{
  "vocab_size": 1024,
  "norm": "rmsnorm",
  "rope_fraction": 1.0,
  "init": "uniform",
  "init_std_qkv": 0.0428,
  "init_std_down": 0.0613,
  "lr": 0.00368,
  "lr_head": 0.00549,
  "grad_clip": 1.0,
  "decay_shape": "linear",
  "final_lr_fraction": 0.0,
  "doc_mask": true,
  "steps": 14087
}
Each number is 500 + 25 x the weight over its row's rms, rounded and kept within 0 to 999. Layers, rows and columns count from 0. Numbers have three digits each. The size before them is the row's rms in percent of the matrix's.

# layer 6 MLP down (transposed), 576x224, rms 0.0613, rows 41-82, columns 112-223
102:489508539494481491495452502538534477492454498499536452495494476475534502482510530518530494511488501493489516488541467530509488531499436498517520481602505488475494519483533499525466464478466496504484474523503510484489538495527524474537510483489499479513547492489561491479509510483487493510491534539488552531513480475504474448491486475517
103:493512499471532495461509418462473487473526467529486491468486519522517502504538500531489552510510526534505517462525486504526515540540505487484479511424516471528534524490524484485497519460507499511483489492485489473442509482489508509528496499514511483485477506459526522472447441451525500552527506537479505525510455483542505509472514486537
101:525515494444560462498481529471500473489498498496512477494545499461489472470481497464503512473481522450487522506492460537490456552520492516512504491482476517497496469497492482458451514506480487478512544501494487551478538502484537556450516484478528505529562520495521522531525499478502529442490480479451547494498474477560505519513495476504
089:487488489470550538484538446514500520532461446555543460531512504539500513492562499458525475491499469529514465501509500533520498505509486532533509483430487516491516508536497509507496483509492480473488463454458505488474476487508522450512509522510491491493465445466495524500524469508475496466532520502539523498487510473530498474473525447461
101:491525514485518515540513528496477457483510460516521520483532503519506517470489495571543497497500471474492490508472519452521497476515475473507501545526511484472504493511532507514469473496497480495485530507491504553477485506494489492470499532501509475472465509520493471495460502489451496502523486513525552497529506511492524509496487525463
101:494469497485516536528484467498514529478508543475512491509471526494483495542524505504525457519475513517533522514521487461459462529520464527503494494492486502517512488478542517549514520544495513447533528515507468514504524495519470495511526562540526537495475500527495479491507499506465486489497515518470500514482531434519500534504521455487
101:483524463529481450521473479479549492521513485526510494476532494518528471497509523487537513510526449514496504488491493509448447447503498513487517496434484545490481537528529526490498497496500491468500532480540513507490522476446457532471463483502469500456496519449492524490498482462502500505500474564469501482528542495514500484507521503503
102:440542544466484508504515463485526463493553515492508473528481478541483481476508501535504497512500493484531471507494475516526504443510476509497536462526465502430462520502454465461542491485484514498492543493459458542506515475533544452498455535523503487445517531513515548480524488493490512485441496510527478519517464533494513497482511500487
098:527493507510501514463530493527546512486496507469491527501507484458467521517484494461483473524510428517522501502477489482519540500472482504524462504499509456528529493523579521509546486476506503443485510508502529497507474492533530490532492496463491506509526505548507501456491505460493507509533518446489500501523488507481526486454456510573
101:508461493511478492465513471531483510495576509477520486526547468472470501489470481489471528482508534470557521482572525473555490477501507503519473498452499507513518490480508524501471502495419514504530479487543514477505530512500507518471522483492521509474493534475486469478463528509480488499544508521545474526504464458505491482467504497505
095:495510500500466498512515462480530551474496539480505502515525503475476465455490527547495471492536518461452496497533492544495472539543489515512493517483515506504489473511510512503516492516491493494525498458486480510531492515475495516524533533483502514528502497494503472473524517472507518469500481479523510536474469488504490464431511513505
104:485481490513501524540496490522530503526471505515494477489505491550519504497497533502477489498522484510480558526507509530507470512484501507491504498516477474545510530529506502502503494498480488507475435487450507477463447463486484536516527499545479516524536507484541482508476513522536488518448458504536513514471461460483477479495520506503
097:488520512513479521489471574487506547496490519477457533455508459506516481491497526487467494505500470506486457505514486505516499487500517482473501535554519510454512511474503452480460516542473513515515496489465528482547466532535531481517473531492477494481523482462472501543534492476524532487493526512518491463453492498522471494517484518514
099:502432486513482470510465549493489493467443470543485531499499454484475505478518501490516470486520544464468524506493510535509468484467495497468478506491516516537485511513501515541512474477491501494519467493486478506532522493509497524503531515480532469492488531474547536508520491530499506484462508482506494488490487496494482484494499500517
095:503508511524516521518485504507546506486516505502482501483477506493515511473509475494501507483482487546492512491535505496479496507489494490485519487527514485449501557512515504477482482488493468479542522470449515507527533492518447522510495525531510492487491477489491484507484500546513484504467481495498472526513470474472450495447480541520
106:501488487505480526502520532510527498512507509496487524488463503517481540502469477528489523540479537517490511519504498516506515491478529526514533501606466460494507496538477530464491506508452510508463465471497526501513498487498485512492510499478586499534469507507550532471478443500526515447489522475530517493511525497532510506484473493536
105:508492517482477470486458537485514542497462510507487490482477525476498519524515500452531470537527521500454494503482459449524532531522511513523530489468493525523465488515491553473504483504474511513521464482517532524475495506479522541486482526486519467496492501523520539481571503501522498499470495513498511469511485495500516499513515493530
102:530531540482486534488522493551458495481524485494486469477454494487490514483453499495467515480515507503463482526492480507520482479476445524529502507458460540519490455504516520493523490496468477488444450529530466474494504537510455511527504513532491523488507503511506513497484492458513506487521504506515473513511538473498494538513541499467
102:507502463462515506472523455480476483520532523513497529503487520498468514554493422483469482491503465482500508531513468481471525480482525469511488488355517530505516487510492498477468498515509502486478500465505510481461494532491448496540509484499508509526493496475519473495498517497485551475487515467529534507539519506508474542496477504515
099:480526537477539538480504495521474449479525482547521533518499505519500483492464538493516489563490488526523480506499499509504509492509485463518477492488537539489539510509469493467490502523438490496513508521529448498480472490537491537509527493519515490503502496519487474557443504481479519538542496500500514459492511446501495532470489537524
098:535533514517478494471534538519504460476491484515448466547488471493511475447501514507496515511489505457481474537488525462490501463514479534446542522514518508499531488526513470518456546466497524477469480545502484500455490519495484499568516495524544483497505515510513473499489505491527556483501471503533519506480492498549483501488531543519
101:510436462531496459484514566500523472537497447509525531483501507544454494517467463515531550510455502488493519515509500503474459495443545485498481528486491522514510496466505474515487540503476552487501516481521513519497515534512492512475504467509465472523481437478523499461514537527461500489474513474520483511520510510532503469526516524525
105:478500506453501487482504483536519457486495513508481512526460545520521504499487575495543519512443476478546479546542461486487490477519502528521513520589481476477529504510470467490498493531513509468497515522486516467483500523554528459496486504493478510515503443456512513557478532484463498516474481470475471515485492512501530547512447465524
098:426457496558498486488503519501474479492532554513472523482520539531521502497487536488501491495570476450505485461531541480508475490471475519538517486539479500504463502449518488495493504455511533519492493530528508476513486502499525497483525436480519529471518492500534472455504474520546502516490491517520504476498487503503502489481499453505
097:483531492479529468527543514472492485470490507477547518536479542486541497512527506519513569441447490503491468499509500495521475489500461452464484530516470527500458504485486495534497524475473535503509513496486488517506521474536502457496514495534508501487518460505463501524518537531504460488488516508435474510509486492520488492499568520498
098:487481500468478508517504521525514489513491507495473484474496489518500510480530500510487494540508502530475528506479474531542480465526464476483486489496573560468495506513455507539464519468489484469485491469504519514477491523508473457463500496443512499490501478501476512519497504467482451489524465524476486465505504498539489504542531523519
099:516450503530479518453540513511497546515514463460495516481545543513537537486497528519486494502526494518529519477500498497495493500524495504518489489537489485511458507512498520513479532503535479491493470545518500488515517508558523445507481514528459527457525465510464493526510527505483492486516560513523537504453489464507527485512480499515
096:559516482501479511494520467539488479502512509512534515501512484493498469480461507535474483457511528514476558532471495523477518510531486507515495508491493498505480507488497473486477488519480466535516508477455475489452441587489477547546529515507456468488504569510485478488488502463511488490481471500526508529492481494504494524473471533465
105:534467474548452529481524460494496486495543484523483456506452511486521538491476543466510527530485454509500514507478471466473524491498503502572546499485486462505504489503487557486503499466476483459498493517463500457486496468485515499471493505538492515518503540512474531513503564459490553506508489520509514493507497469478543497518459480525
098:519461507493514495490478503529508508505485541527519562510497460533486548496477479503530493491495459489477514516506475525487536445451503531504462456545514519518491471483480458464468492517471525522495489507539496494477500487502511503519518481520515482504548501469494536506517528480512505449510459488457476527457511545468520522475484472480
100:492497496487469503524516496530483516498488510500472535469495484496482446500484569515522475426529493489513509553493548454498528514523446524525477524491455507532507493467524497469439466460502467470520539509484525490493487518530477534509495558465479512530516479493478532517465512515493485514517487513505467502472443526472546468527504482521
100:489547485493520486501484511541521496467492516524506468466514450525504540546551496570516476518506478499490530473479499475510480491487528483513547484500507464520480514510468454502530503466507507509514482473493512510518474510530521449510520521496519531491535504479501537467547505514490529507494484481525503521448492509487500527493517524489
095:510502500438446447478460445501485469525484502522502492466525481432543502522504531519483532471495492488497507489482458506510526505504491500478491457476518483460469484508451513543521496446477516516480465495493510528516517519480441510474520483522517476511517547492504499531506507484505497499506464555472483521530488445455472486507522492508
106:513525471513458502495498483537481474533509488469481496466488442501521503514533534484528461516518512484488516504532500486507569555493445473500463536473502505497512488501527476510520467480476497469486495492440520513520496538478489521531484494514485526519485558500460476513487521483471490535538489488484494505505497507501457489477465545504
104:493502500505455499509498525477455516481513502493463503561500528478462481528524483482464476480486506510498520476467480508497469494498444497509484463631493507517525492502487498465510500472482497537504487528522487491536521450453509441476507538499489501500558473522536479500509454510485519545542495476491499485514490488517508504489502502527
099:529518516488479532479510505514526487546537497535524474455466488506532498480518498492490519468491478485528471491515506463508528513498460521497459517473497477501555480522525521506503518494541542522506508520500506511507481519497540504488471505504535481473486507493496454525440498489511516469504526523533494507526548529504468541508516456479
101:518491514509537496475517539502487531514511463525514466528521499463512502490550486505465466465498511497519516436544512499457471510529509500513509442477516476515501499501501509463525495502537492526517484536517475521512461490528487510521494518436522450504540484486516502493512498535501553498515506498490504506546523485533461511504499497533
102:528477490522521495523531506461525491484503476519482492482516478481504544524489471500452496486522519502520482504487514516465512519463477531549538486511470477492542496554498504535493495445463496540496517485474478513523540462479511504479493511531497493449488492493472540491485474508512512566475538510497499452479489455527444476490519438518
100:526500495461541518535482504510536491452504488473485567473508497514563468438495519488471522457484545494547525526488492507465536449478498493475501503487509477476514542531511514504526560533520520483527572464482503499524468490494468538537497513495514481476456469490476477528464521506510491490524518521465502464493529511482491447504510517446
101:487515481504499546507508516540513525543465496489532509454452485544521472508490499549473526485496567501518471493522482496497486484517521521485485474543509483478484508506483473512511502539465500530494515544469519510451523500498502556494525455532494505516498495508484478496529531480483528527491486508501514475508520509499488500532545514479
098:550500518504513491544536490506510502483499486489519452475504534487516468493526491500516516497484480498556510468453496454507470492502496517516508518559503520526474536473496504522514508506508497493505525534539471521518515524513501500523551545452492480461529519497535502476486503570508496539459502475475467521454486449493514500526498486472
099:511500513483462507508495488504533543498540493490505507461504481458582465510473484488538483523484496491492517485495494540513485471536497509499503515540510450497531472493531458540477481504483479492471548488491523525466506491459492497509523507538525469499485506485518518458494493534525490506515508510507514507556516504473508475523502491533
# layer 6 MLP gate, 576x224, rms 0.0611, rows 42-83, columns 112-223
102:497516513518460505502464490483491481529524515506486467494468497503491541503475510544513520447513500498478505483509481501489476497496523452475491511492515513497483493505560462499456496462476536509520526493462518476476530475456475466550548517517535530489455522531503527484488478451512560479515502511489502495485545509532485494496457485506
102:533536517459544467489502445451522499486498510508524476443507486532468515487539462485550492482562492477498483486486488485457485490551483514496520479503516465470458496530454515489495459503471545479516497521480531517483450464467534474525484491515518500465496546471531520469541475503468486501521491506502554555515516476505501480481466478499
088:500504530457521502503482517515500481484495516521564496496516485519488500457490525470519521531550486509550511491451480492510528487467497545483554511501484509509466522478451517541506511493495488508498493499480500508516513474463524510498454526537463473560537494484518500484446511518506507485514500483479493506504477443535481478456472470479
104:494471460504538525490472523521521532539514541515518457517466490499488508506497497486510537537495534519513448505502530488514481485496499516488476513460512496533478429519515466504476518465491512492532495544472452527498552516524489508508452504505569504503448513489521491485477501540480493473501491487564509464496481514509463507493521488480
101:493531518492509507520482509500539504498526504481471492461463474504485529527548496506510478481463468509460481518523509465494494506489485487480480493460488487530510498478517484518522440493482505534509545503508474494449499523478471492544471526503493469476448520469479501453466504491511499501494506509484499543497503518531467456466508514500
097:461507474471511466488530500481500499518476507466505508474531469472469529495471493502518507509488514503519497517493532475466513487520516513501523480471457505546522467543474528490503512488466506479514491510494484476472499460540458476473474487476519483493508513479542456476452468480487505525518518518499502466483493437545508452521505450491
101:510499469488520532500514479519484521546510487498469527458533518466515463491520492520513527472473513519516427489453443509486501509451468478481523488508520494468485486470482516551526480503541489499541501518503526490537511461493512462479534532527515454491535540511500483437477468533518510458487472491492506481511532495504494459483538493500
095:497498482484523539519506484507486517478515468502502481475465493522520514500499548527544513500487515499470494469450550529476489511552511568502541497493505502539463497473495507506497466498463471508518504540533484496500508469509500451487519471489493552512504478468513482523533460496476507502455505515524476538476488489505513473479501520530
103:517497495462518525553522475474533503488463448464536498480438535521510527495487488491469482507486522541494482454492499489505528479513505508518497484473463552524525502501488508510473474491488472504535476465490487511483490505496466522567491558499520505507466485530544468498483505529521472533476477466544522513532544504509523511477504501491
098:500491511485514471489485482508491489532498537472488522514536548498526486479477548506472524491471508498482511466542494482505459495492522495489542487500482470481503472550483527477451489498554539481518497484461483482500477499511462491462508546472514471462491469503499487511519513491488499477515514495499499458481522517460509497466528497474
105:458497493501528487511489533464495528508489471490485449459479494465501474515494502474487528510501441514507563478508534497485513530489551492491536517503458492522490484543470482530490497539525497481488498502511533558485447476478490515501493490494525498516473536495509503481510491537528548518451499517499487516512493478506485487480517521463
100:553509496494492517517531479501459496498491493489499477510532534501492480489476523522494495497454476519490498526483560530532464538524496496506482496491487571507533459475498480488504515488504512536519515476462495540510497488545526480491476535530514466488490466518529496511518547478497515566492528487534457468468486512456528501472560519551
098:509507478519550485518514483473489514522521478539457520509544485476448472471512484527539530497496460523556461490524521499534488518463480501519517480488520537463505481489508503457505492544482459498508502503507503511483494490492518513473504480529522520524505466515522503496486517494478485464519550468514509501493508500515510470469446485497
096:491497520506488503473544492503508540493523510530513481494518506471492448498523511466503528435505512558543493530519540494491468476530506485477507511489492543511529491493501516478510501480511547532506568479497533478464477427520517476518480482523556468466484511508498480499496495512469488552530488508498508458488508508543484457491509481470
108:517433503510517514480505469458551509519456552517518534481512477503501498489538536547544495503481503534494488485518513517487518476510510527507504510446495468517482451483528538487492514451442514475533501500495547500500485469470509466516510446515515526488452478552512507521495504480532499501496533499500545468481469525490522490528467512468
105:502473446481510471470493487479512528524529493535505518526464478505546488507507517469461476494510471511514490517495506483517529489502501471494524490458479512485467452465555472516500486503489496492462485462467524488530484496467447509502508469481539488501475498501506480506498508517512537505512513498529508472523509485469517485523529481511
100:519490484470499543510556475496472475480504496532498438505481470515546502469490546465477478505481509528491528499510514509493525471499521490518482526497481497496511494499540511523472502510473518470516511456471488540505527526493490502523487518520557496529500500484513497483484489515523523483536554497519500494501503492469490490479519502499
102:505464486483567493477503520509472504486480510461495496489508457522526528480540524509516523486548495526515515471479535535516483488488530512502460524520509471465473480507507468474486483526523556521509508502462464514522512524535462432473489503465559472499506542465498515490488469467492497489513540500511484496547528468510476495468533462505
101:512538529532493492463512479509538506489495555478494488465478506466509510455537520500522516544538499518504536504505508466527478465505498533501502486475465525536479461509487468531520478466532458460518481511530489524521445491536541511468470524457476494468484468518509489480506466501484484514511510503488507490478521477521503536500493524460
100:534506506556482485511513514482544564476510483497491514538502495521538495477479535499546531482470472499478500520522481563521520478529453451535462475461468542546534455497490509528505494438491519514551495450485494498531505467529523490488478513483460465494463497491505538515496518503541514516525512511497519476486491495494521556492515469459
100:495480493531451467468477471471518468526500472535535495530463486537503524504488455500495528501492483543461501525472503470491474490459496485494516485465534510505527486500481500500530483510514483490556540494541483515545537502514488488493475522507512497473502487459486470488509495515527466498509511535518510510465535521473497453534494503488
101:487501464524517492502529453478511520505505500508505513544521528514467527515465522467479480522486514528475492500558517505469505506503539513463474507459491496529506489473533476475420495491526516489533530489452511524482484492464502535543506480502537514474470470473508510528509472532559467523491507520489504485522528493488498523504533484534
098:499537522465489525492513489430538484508500504475516512513524514482481492500515487503525536525516515528495493495476519508499501505532519484540512480507505486514512523470508493512504459495492502533493551520539495491539464461492482504491478525525492480515487525535520466466471471497513508538479534491500522524497485490488517515498532498531
100:519470496511457478494522474506496512498517470507529528479514479503477527515504466508505538475469472470491475467483480506461479433520554462525546478481465528525481535472520496491466496496471539527488526515497467498486506475517499499505462504492530509508496487470513504477493495437469485461491511516538524489500474484472508485483544499504
096:511490504465490555486488460504503466482470509487469553503525514476482502530507544492418503492517496475505510529510467506520472536572501501485455499468493541488488465478517500487494489509473534508525528508501497516543522479522501517442491481527483506468462475492489474453487479512532487472470472509503513467511539517488530504511525495532
099:520494475486502480523476468478508489473522532558466521480520497467479545553471491516542551476478472519500466500482488474529473466519480485490514501485476502460524447502497517511494505504475542507484536485497498461488481470470493492509498511455506526484485515513540495492479499537486495493516503502479502495494525481458473519473522476519
096:469498487465512543456526497492461500452504478474513501508508497452503471466472484500446474498481498499470504508468516529505472493503510485499469436523478509522455478529538525486455533526515533518501506519516536539480511474457499489512510503466494503477500523525480472511563503517533505477497489531513495481507507461483501467478567497541
105:518465490480550510537565459496486468510485554517530452475464488505480506472472508535516521477489504485472519503531483479527470506513551512557483522482491530519508534529553496459476548496501532490487472512494490492453525482506491521505507505476517523499522491518523525506528476525471497468467483492494569528505491478501517488477505451501
100:531517499501481467504438478487488486519520508520501519493491537491482479484490488538547530474457461460433463517502510527496483490486516457516477482494543509462469500467522465500475504500465512473487528523496476503474553504508479517455472492494500507534499499478538456473499512518499471471540509486521518482523529491517511526501483490508
099:542472506498467494492504506515528480488497510498487536478490443487505466493458443470547500465500472441506514518483469479514494483464500437530522482458469515500466492528476531469433532488489528493545524515505518552504482485476442514501533532455519534488495511480514518496498511494530494500511483490490494506519547473461545483486516546546
102:501519481477552551530468490565493498505513498515484477482534455523483499546551469527524516532498482518507480515485502528507490506517513535514473483479522478452529480498461496525500514511486484485540504525454467472465470479504456468526549541465532486469511489467520533498464484508528509528484502528485478495489472525453553484491458466496
095:476485480492508517470519525495544477511467476468474480506480456463499508522483485453536505487519530546503515525468544481512485481476502456518519510474451555519462469515492491508471525491493537488511514484517479494500486483522543519514479491554525520507494513494475463517495498502494490521477521522577518493543529545510499539491496524470
103:503478511499543523493524478483519508458460507534518572505545524505527506524468523489475544499487491515518486501492486469532492503475527464464555493447499562503495475445524536524484535469498532468526529527518529516531533501485467473536477492469560512516448519481520510527434475494495511512522489532496520472476534514509493514488486453475
101:544483465511496483512482543446471525506497483508489493514500498509495515507542489509529506494514483494551521487487479498508533502512466482445492550483487493482495468525497468501498470441486481491502542471472468503506484481494469474487555534441497514512510502534523516506487514486558502506551552479481493522556549471505538504471505506524
093:509493506468485520477508554508507495474504505493513485499499501524505506534505504515464522458518501487556485533483449511505460492540497518512503445499501521505493453511517506505483501508486531497508499556497530502528475530489469481491483526518531508492502526527549503485541470432457515449484459509531527472555496517484533480494561489526
101:518502472481442505498477514478473517496513460504532490490536519482494548522460511518484508497488496499484512506538498530468468492476534514492476450466511507497512507492549486489540518476519555456527535507491515472520471489477508524501485503521487511489495501511525473506453463480483497507505508497500524513489487476492512504445536488515
095:474536484473509524511506490522547473492453533525471540449519471514477514490454482552478530490507509543523511461483482512513512495470492477490491483507519508480495491526479497489517494487497514542561479507455510513537527458498493523455484476483516525524501512510500510489481483500495454515485530503490523511539481503476472519524503448473
103:554513463514504494539497528474491516437551458514494490449506528469505504515500516472493534439517462492491485463460513494504502504521502497512508483523502520498486437514489502481529460442444488516503514462451499528504489495546532469505499482503506453478537494489520561480500507498531487508500493534481503490483502451537478476489490490493
100:476478539508511449497515439472470495515482503511493489493501513487506484541496527489531521549476492537544498523442491524525502499533517492490534506479459538439514512514509481534475516521504514508490498469485487535499523542528469508514465508522560536497502466466513488536513480473485486475502568531502564504494477456495496476496491464465
098:523516544459473518495495507486494531532523506534484494459536478534502494530461547473517523482489517524495484523518508488497527489527502506523527501477485586524540509517514501481516505457522511489529516470465502519533492493529507502516516510476519472533475484551500492510479473538511510476507488525485567499482508466549513496513481508504
108:524456502486512483482479454459515503522464474475484506489519441506530532520510509530514527506487456488483479479491522489516465479500470517463541492478447514456502486521532531514441454487506479514529490489504546519504507502529474492488529507486522487543483525473488523506464478486519488524503497496510505498519511454528522493515563469472
099:497470478499518488476543482495546482520540493487455470483490483489486471551554502498541487507510496470486494463492457518493521510468460501505486485503501511511491475453490521491465528505469472506514491512468471536494529480480528465514485475470548529496487474448498536490529514470507502538492471544498539488551469518529449526447515526474
# layer 6 MLP up, 576x224, rms 0.0612, rows 42-82, columns 112-223
102:449513481495556526449503475522494456486489529473520462525516476480491480515508508513514503531499525528526471432477522523488492490493501453475534483511504494486528497493490496471484458550471452528556479468493498487469518497487484541463472512481517465507532529514497504499504522485454529520498524512525470521465507481505480559504512485462
099:485456462511511528534557527488524477520556510495485523493521475503518549493485465469515487484529486487487487518484481509522508515508465461517536529474495533508527481503540467521501528478526483487497477490484470463518506473436509505503528467510520529550511491505527521481494516452457474533478475475503491505503497508525504534514483490466
089:490522490496483505502472489477478474521562501523507511484495537463489490497433488497522441488485472476527508535540480473511474536509479512507499451493517518526515466518516499514511531505466449473502512522474520538495536493510486463527490453493540545501512524534458506539484509495503496524539491497496501496507499506499505521550497534529
102:475467505480521473492517476545485498530530491538511481541460527484450488480441441476484522536489502507570527487512522523497468514464520551482477489494505502513498469528506523496502466491490503505500537498515485497496480518525490506519521531479490428495460498532485514516514531517451527487506488502468551514496504476506490468484500493482
101:495490509525533551511495483516500526511521512493520502497473499543461508501472512506467503528461463526475515512532469481534525470490463508519501574484486486488506534462499482531496458500482481504526508506458524480452530505492466515440488475464515498527518542480478512494435535532488540484543493528486489500534474467465520526488527503506
099:516521480528445475500515471460494536508509491551491478565506490542494459488475517535501532505483475483433517468520455471481502538474493545557501499475494517504477470468495514471497508478477516484469517470478509538496508456517498528507499488512517511530509509490538494513507498463503476538498523465486516483508529511501498527498556529500
103:527512497546471514492504516497473521450473469477478484493510555502489479492471473456511504509507482466420510472473506518495486482467497481482476518494485525458490433458488515517489453513533464502486542529467512491529503498482456537506520494484516516522506448504488486517528533506491534494494540469529499494525476466473450459485509483511
096:478493481505516483483497522514502496492523525460470531510494486511457529493498459459536538504474499536500515536491499505487503526538515528499536519485496460449529504499489548485505499487494536494504525535575471504505533510526514512493530496481519523467448485479499472519536517474505487505451506439535469477494503534533477509510499508448
099:513503472500488521485493491493521489494530517497507498472491497475479456458532498510524494528466441469502530494462517480495494498478544448532481493486478488459443498473514510469504529451506473493528542482501523535487549494494512505471450472523511430444524498535539494464519505474476494492508514511474479525516458488473496494502478514497
096:502539490533504508517455541517503544473493491460498499507544474448475471501498490507466460508514521511452522479517515520506507492476482485462505529533521540492501459507519509495490441481481467526487501536495515460507540481539511488445546493473514526505484506476519453496499492484524468537436519465524460509518462490503501493492447511499
107:522488496516473491490492505516536500498509506524495513519518510454533523470477534479511468540471468494478521472534454479515506458489522499517523485476538470478529491502510487520522549482530468493479511482482485514476521470483508535489471542500486486476486467510511482492507517490498517475526555489469527502532448448493485542477468467517
100:512507545510488494557502480489498486507462506513506516495496508479497517507499567538491488493451520497508476437512526518494487442481444522531541470519501505487551509457499472462491504474504508511464484511450497556483534493549466485508478519544507483501502467540530498513515468498514464565531497485494518503455501520521514469504502566523
101:485452509529522512523508469438483501486533524524479534515493508504512496479491482512530436538455501477502537510524505477492509525491494492479533496490462464526504487548508520516545485508504516526535488520490459515469508523517474510516503481525535480487475465449500517490524483509516537463504470528510464515505493501533514496496464495521
095:531495494481516481520521499482508477537465444490510470514487501461477490525491556474480530508483511485499532474541456491519525485514537463511502482497506490504477503468552534477511480539556534513506537526471462469455464502506480531523493467520508484502504465481545468521539480549499480482466470507486539517494536515545508471481521473500
104:520467492550504503515518460506498458534498509495496539502488494520472501481479515530537546495535503467521512478504495508491543513473493459506498508498480493475434505490482512451546531459488483450504540489554501507456493532503549514528524499485519486495465509455494507510513512473511481488503486529498526516487474480508503461488522498530
108:491452531525516500517493482472542490531478531506532488475511481532472532507483452497481511482532477533509491524529482525518509516509468478542502513500500524488541478545529511495445479478482467491498481503478489492540495489512512468496460523517442527493532536542462482545519500459471505473525523487514481546507471455524518472501498473458
103:484535536468524504518490481473531452470460537476527503509448539492540553504497514505512484450521473494508515501526487525459513480453492482489521507490481535499503493486520516517498502477496512493485520545489478514489491469507529520517520469493505496520520492509504491488492539491492490480528518499495508522515496541494497535480499493529
101:522530505535448491507475531517477515500489495536460489468523496526521497496482466476525509484483498476502508490525507444484534460500487490466469455490505531475474528524526509495513507505502476533491523546546507543529529509469458535484496494537489516557520461521523481533487513538472478540514441482480543486492470503499544520487485500523
099:473518488482481503493493493469465526462497513510507463454500527558475497461464489505469477539504451459508561496517484522460481492505538496561521500491465465508522530467493519517486479518519488445500475500535520524496482495515500479472491497486497488491486522473468524471485478542442479465542531468516509529510544514495526527521514503529
098:527538505515471486495500509503490542474472494482512503511479521462537499552478488516461486466493507461541463511503481576486490489473445460493523504522483509492504533513541573486513503514559485532519501509518521498494477503457506474476529505500499529526521525529526517513491538474465476480514478509469493498502491487540473521486504484556
101:458525505460490519488507501503458495486529468529476516484509450518479498529522470458495489447558480494547497514473487468462473542485494516486502514470445517491521503530487491483503488467466504507483508510503538530518467484510483483485499506481527463474508468489552474538516482450511500531484559479486452541487526494492468516493456508542
105:500476505522497506506515533478472500516535471519492502530467493513508535486530537501519476516489485492509501506554460483468496496474494512493473467512507463536554529470492487460535504459472489480480489506458535472502474540486511531515510487474479485488481502482507476540498476503496455505539463506469494547506507535504534513565467534532
096:503553524479531455517494545500513513530480455492471445507483465485502471477507479535492451549473497512510484445496494486513513478495501479528511488482533478519491513482482519536485532500498506483540476494487489507473507511515503529506498567503461513484505477549510493530543485458497510469511512516438493555512516488452491488505475483490
097:526510507496517444520509503463504518477529538486457500517544511518475496521481547520444485492526495496553470518506475497500498520497487509521492481499517518485464519495468536480484542505550476499540502450512519539535464500472539520502492569519550489497482501503522541517499554536485538538499501535477514538466475498526484524493484482485
099:525523527497516525479531513502530474506545487493472520503464506540477502542482482496501532494544438481502508501534539460472501501492491495540480530510492461504531518445495504520523443527518512540472503468493488517501506488486446521463454509496520491468487522500526480506529523509530547488495469501520496491521505481475473435506529510532
101:498514524543497524523489503492505544472473547521494463541499507477536478548500489522534505493454462503481481473506475500487510480544490508497536534523496486462499481508500528488487499509474545453442487506507482456485559490540536517525497491448521467514475453494490492567485475473517468493453461487495519545523535501525529516523494464539
097:532513498538489496486492473502505510521503510491486531478478532476502472467491498507503479487538458490541474457436489470532515462543496502499492532474480485500452500484472491514553471513454487541502532509494527495492555520518537525507472490539523488517511493522481524500464504503473469479515528498499508432511505501487527514492485487475
107:496492501482513490500513519488497460503549470507494445511463533481451531516479501483519507523509506469534481481501498509510514490528480501476540484521432529454540469508558498520534511507536467506504455498478456461493485517498467494526483459479500512487515550508429456512503498484501450526493488516551533491530464511492483459484490435492
099:531519479522515489541517516474504512508516495543483492469504493524492509486474536505513473490455512485476518503488479507518443466544518469498502508505528535515512490484510517519475487502457519485509478526520457503510536518527480484502491493467517541526538539521492530513496448543528460516519502520486521517519460469503516461461509455540
102:505469475505529554485517549457518490472455510500498492513540514463534529455506481511472533500535534479500513482525503527513524508483460503506500477471531514505536514468487454536461486504498502513511475487460469524488473523520488498549507501530482522507521487508438470514490534476477551466498536515520500497506506524502522482516498519503
101:501491518481503509506512475514499491490468464542473532484535506472511467542487479527537528546553464531462483541565537505519463528488475540459465478494473483514493524498489534503524501531497451472568505501511484527492493527541476525531516534545501490518468491539508495527470519508493502480463469493520484490500499529510480522496487469481
092:512507472485530457506515501492460489519497508486501469494468496487521561409516518528508459479460480474494535486493507492493504529509541509508477522491483477478524526487499482512491488500527511526512485484452510520542473475498494489514493493476538502446484479475512506506524548534488508511491494480506506533528495474524521481500551467462
106:503464465494479509515488522558518454501499501527504522474554486506530493469499493474483502541501510507539528502501466497523521466501510465510492527502491518481517465474531509475503503529509508467501492502478508480495506542524507483486535435476511548482512497494513498547496460534487518495517494491485474480475483548493509487483439518465
103:512472428482488447536534552546492447518484509491467504488491486495511507515487517515508525536484497491462507497492504511494513513477510464484461542525520499499509516541481494509507529487503495541532519487487479501486484470508522506508526501460498481459485482496456526534484498469531462523478508479461477522497491542516560517486544505517
097:513509523553481476507526520509521512504525474476487558474509512487507486526515555549532481519465494478512499497499509445527503482458523535491521506491526484463470483494437466534466546508538460502532505507493513517509501495494487528540494477532510440489460453514488491497477498521493457498514482502470508481475478479491540530498489518480
105:493489543530451487504472531466479480507462493490479508481519456500526498531546531532522482494542470475444511451500490500460546456508509534476480502501533542520478472470490477502479475501528454511535491525497476518479481500486488515476503456488504475556503473456518451500471548481487512464483463511489501429497488460530496505462524500498
101:514489483495544529511468461491509475465509472470525502492456518517461496528519505512530500494504448496470483472548474506545488528520496492508477485524536451500496480488505530467489489506534519498519468490457541534530485477498498507543447536439489473485552492466481535496513478475499520502495525541547521532493523454482523478472517525500
099:489534500478508503470505508529541505518502502480504507483516455511479541517483484504471516515517505547485487528483513471507507507461505519495505494495459506509511453469499490510472484528471556483489522543480492523530527499496511508506526481504496495455468513510552521458517519480506525519525493527543492494456478444492502503535521522549
100:471496472482529514534486515507457543582502518526542491493470511463523501513507456501463525501521514527510484477486481510486500522503477504478536495520518490484501504508472506500544496511463491478506457446499485508459478480498506528478468494452459528496520506496499478484508481451562532518524530509504524473471489462531483466473490524473
096:488499486495489520511506517535510471519540493491488512477505459477574473522517469499546504507497531565480511495521501511459463501506493505511504520478555454553480482497539503512526493524517484525516501549512468509476490483488506487515509499488468460501531471504446492542477547454542479521520488488515489487521471542523466505489509485508
103:495500544479518543504475517479480518521493439491470455475450504549507519501511539505488480475503490497481499495493527515499501475528519500533533511515490491536455460488516535489518486514506492546532483522481527494502494514510492486540473467467543480435532496490488475495477497481505542534497488504505504483549464492498515507503495530480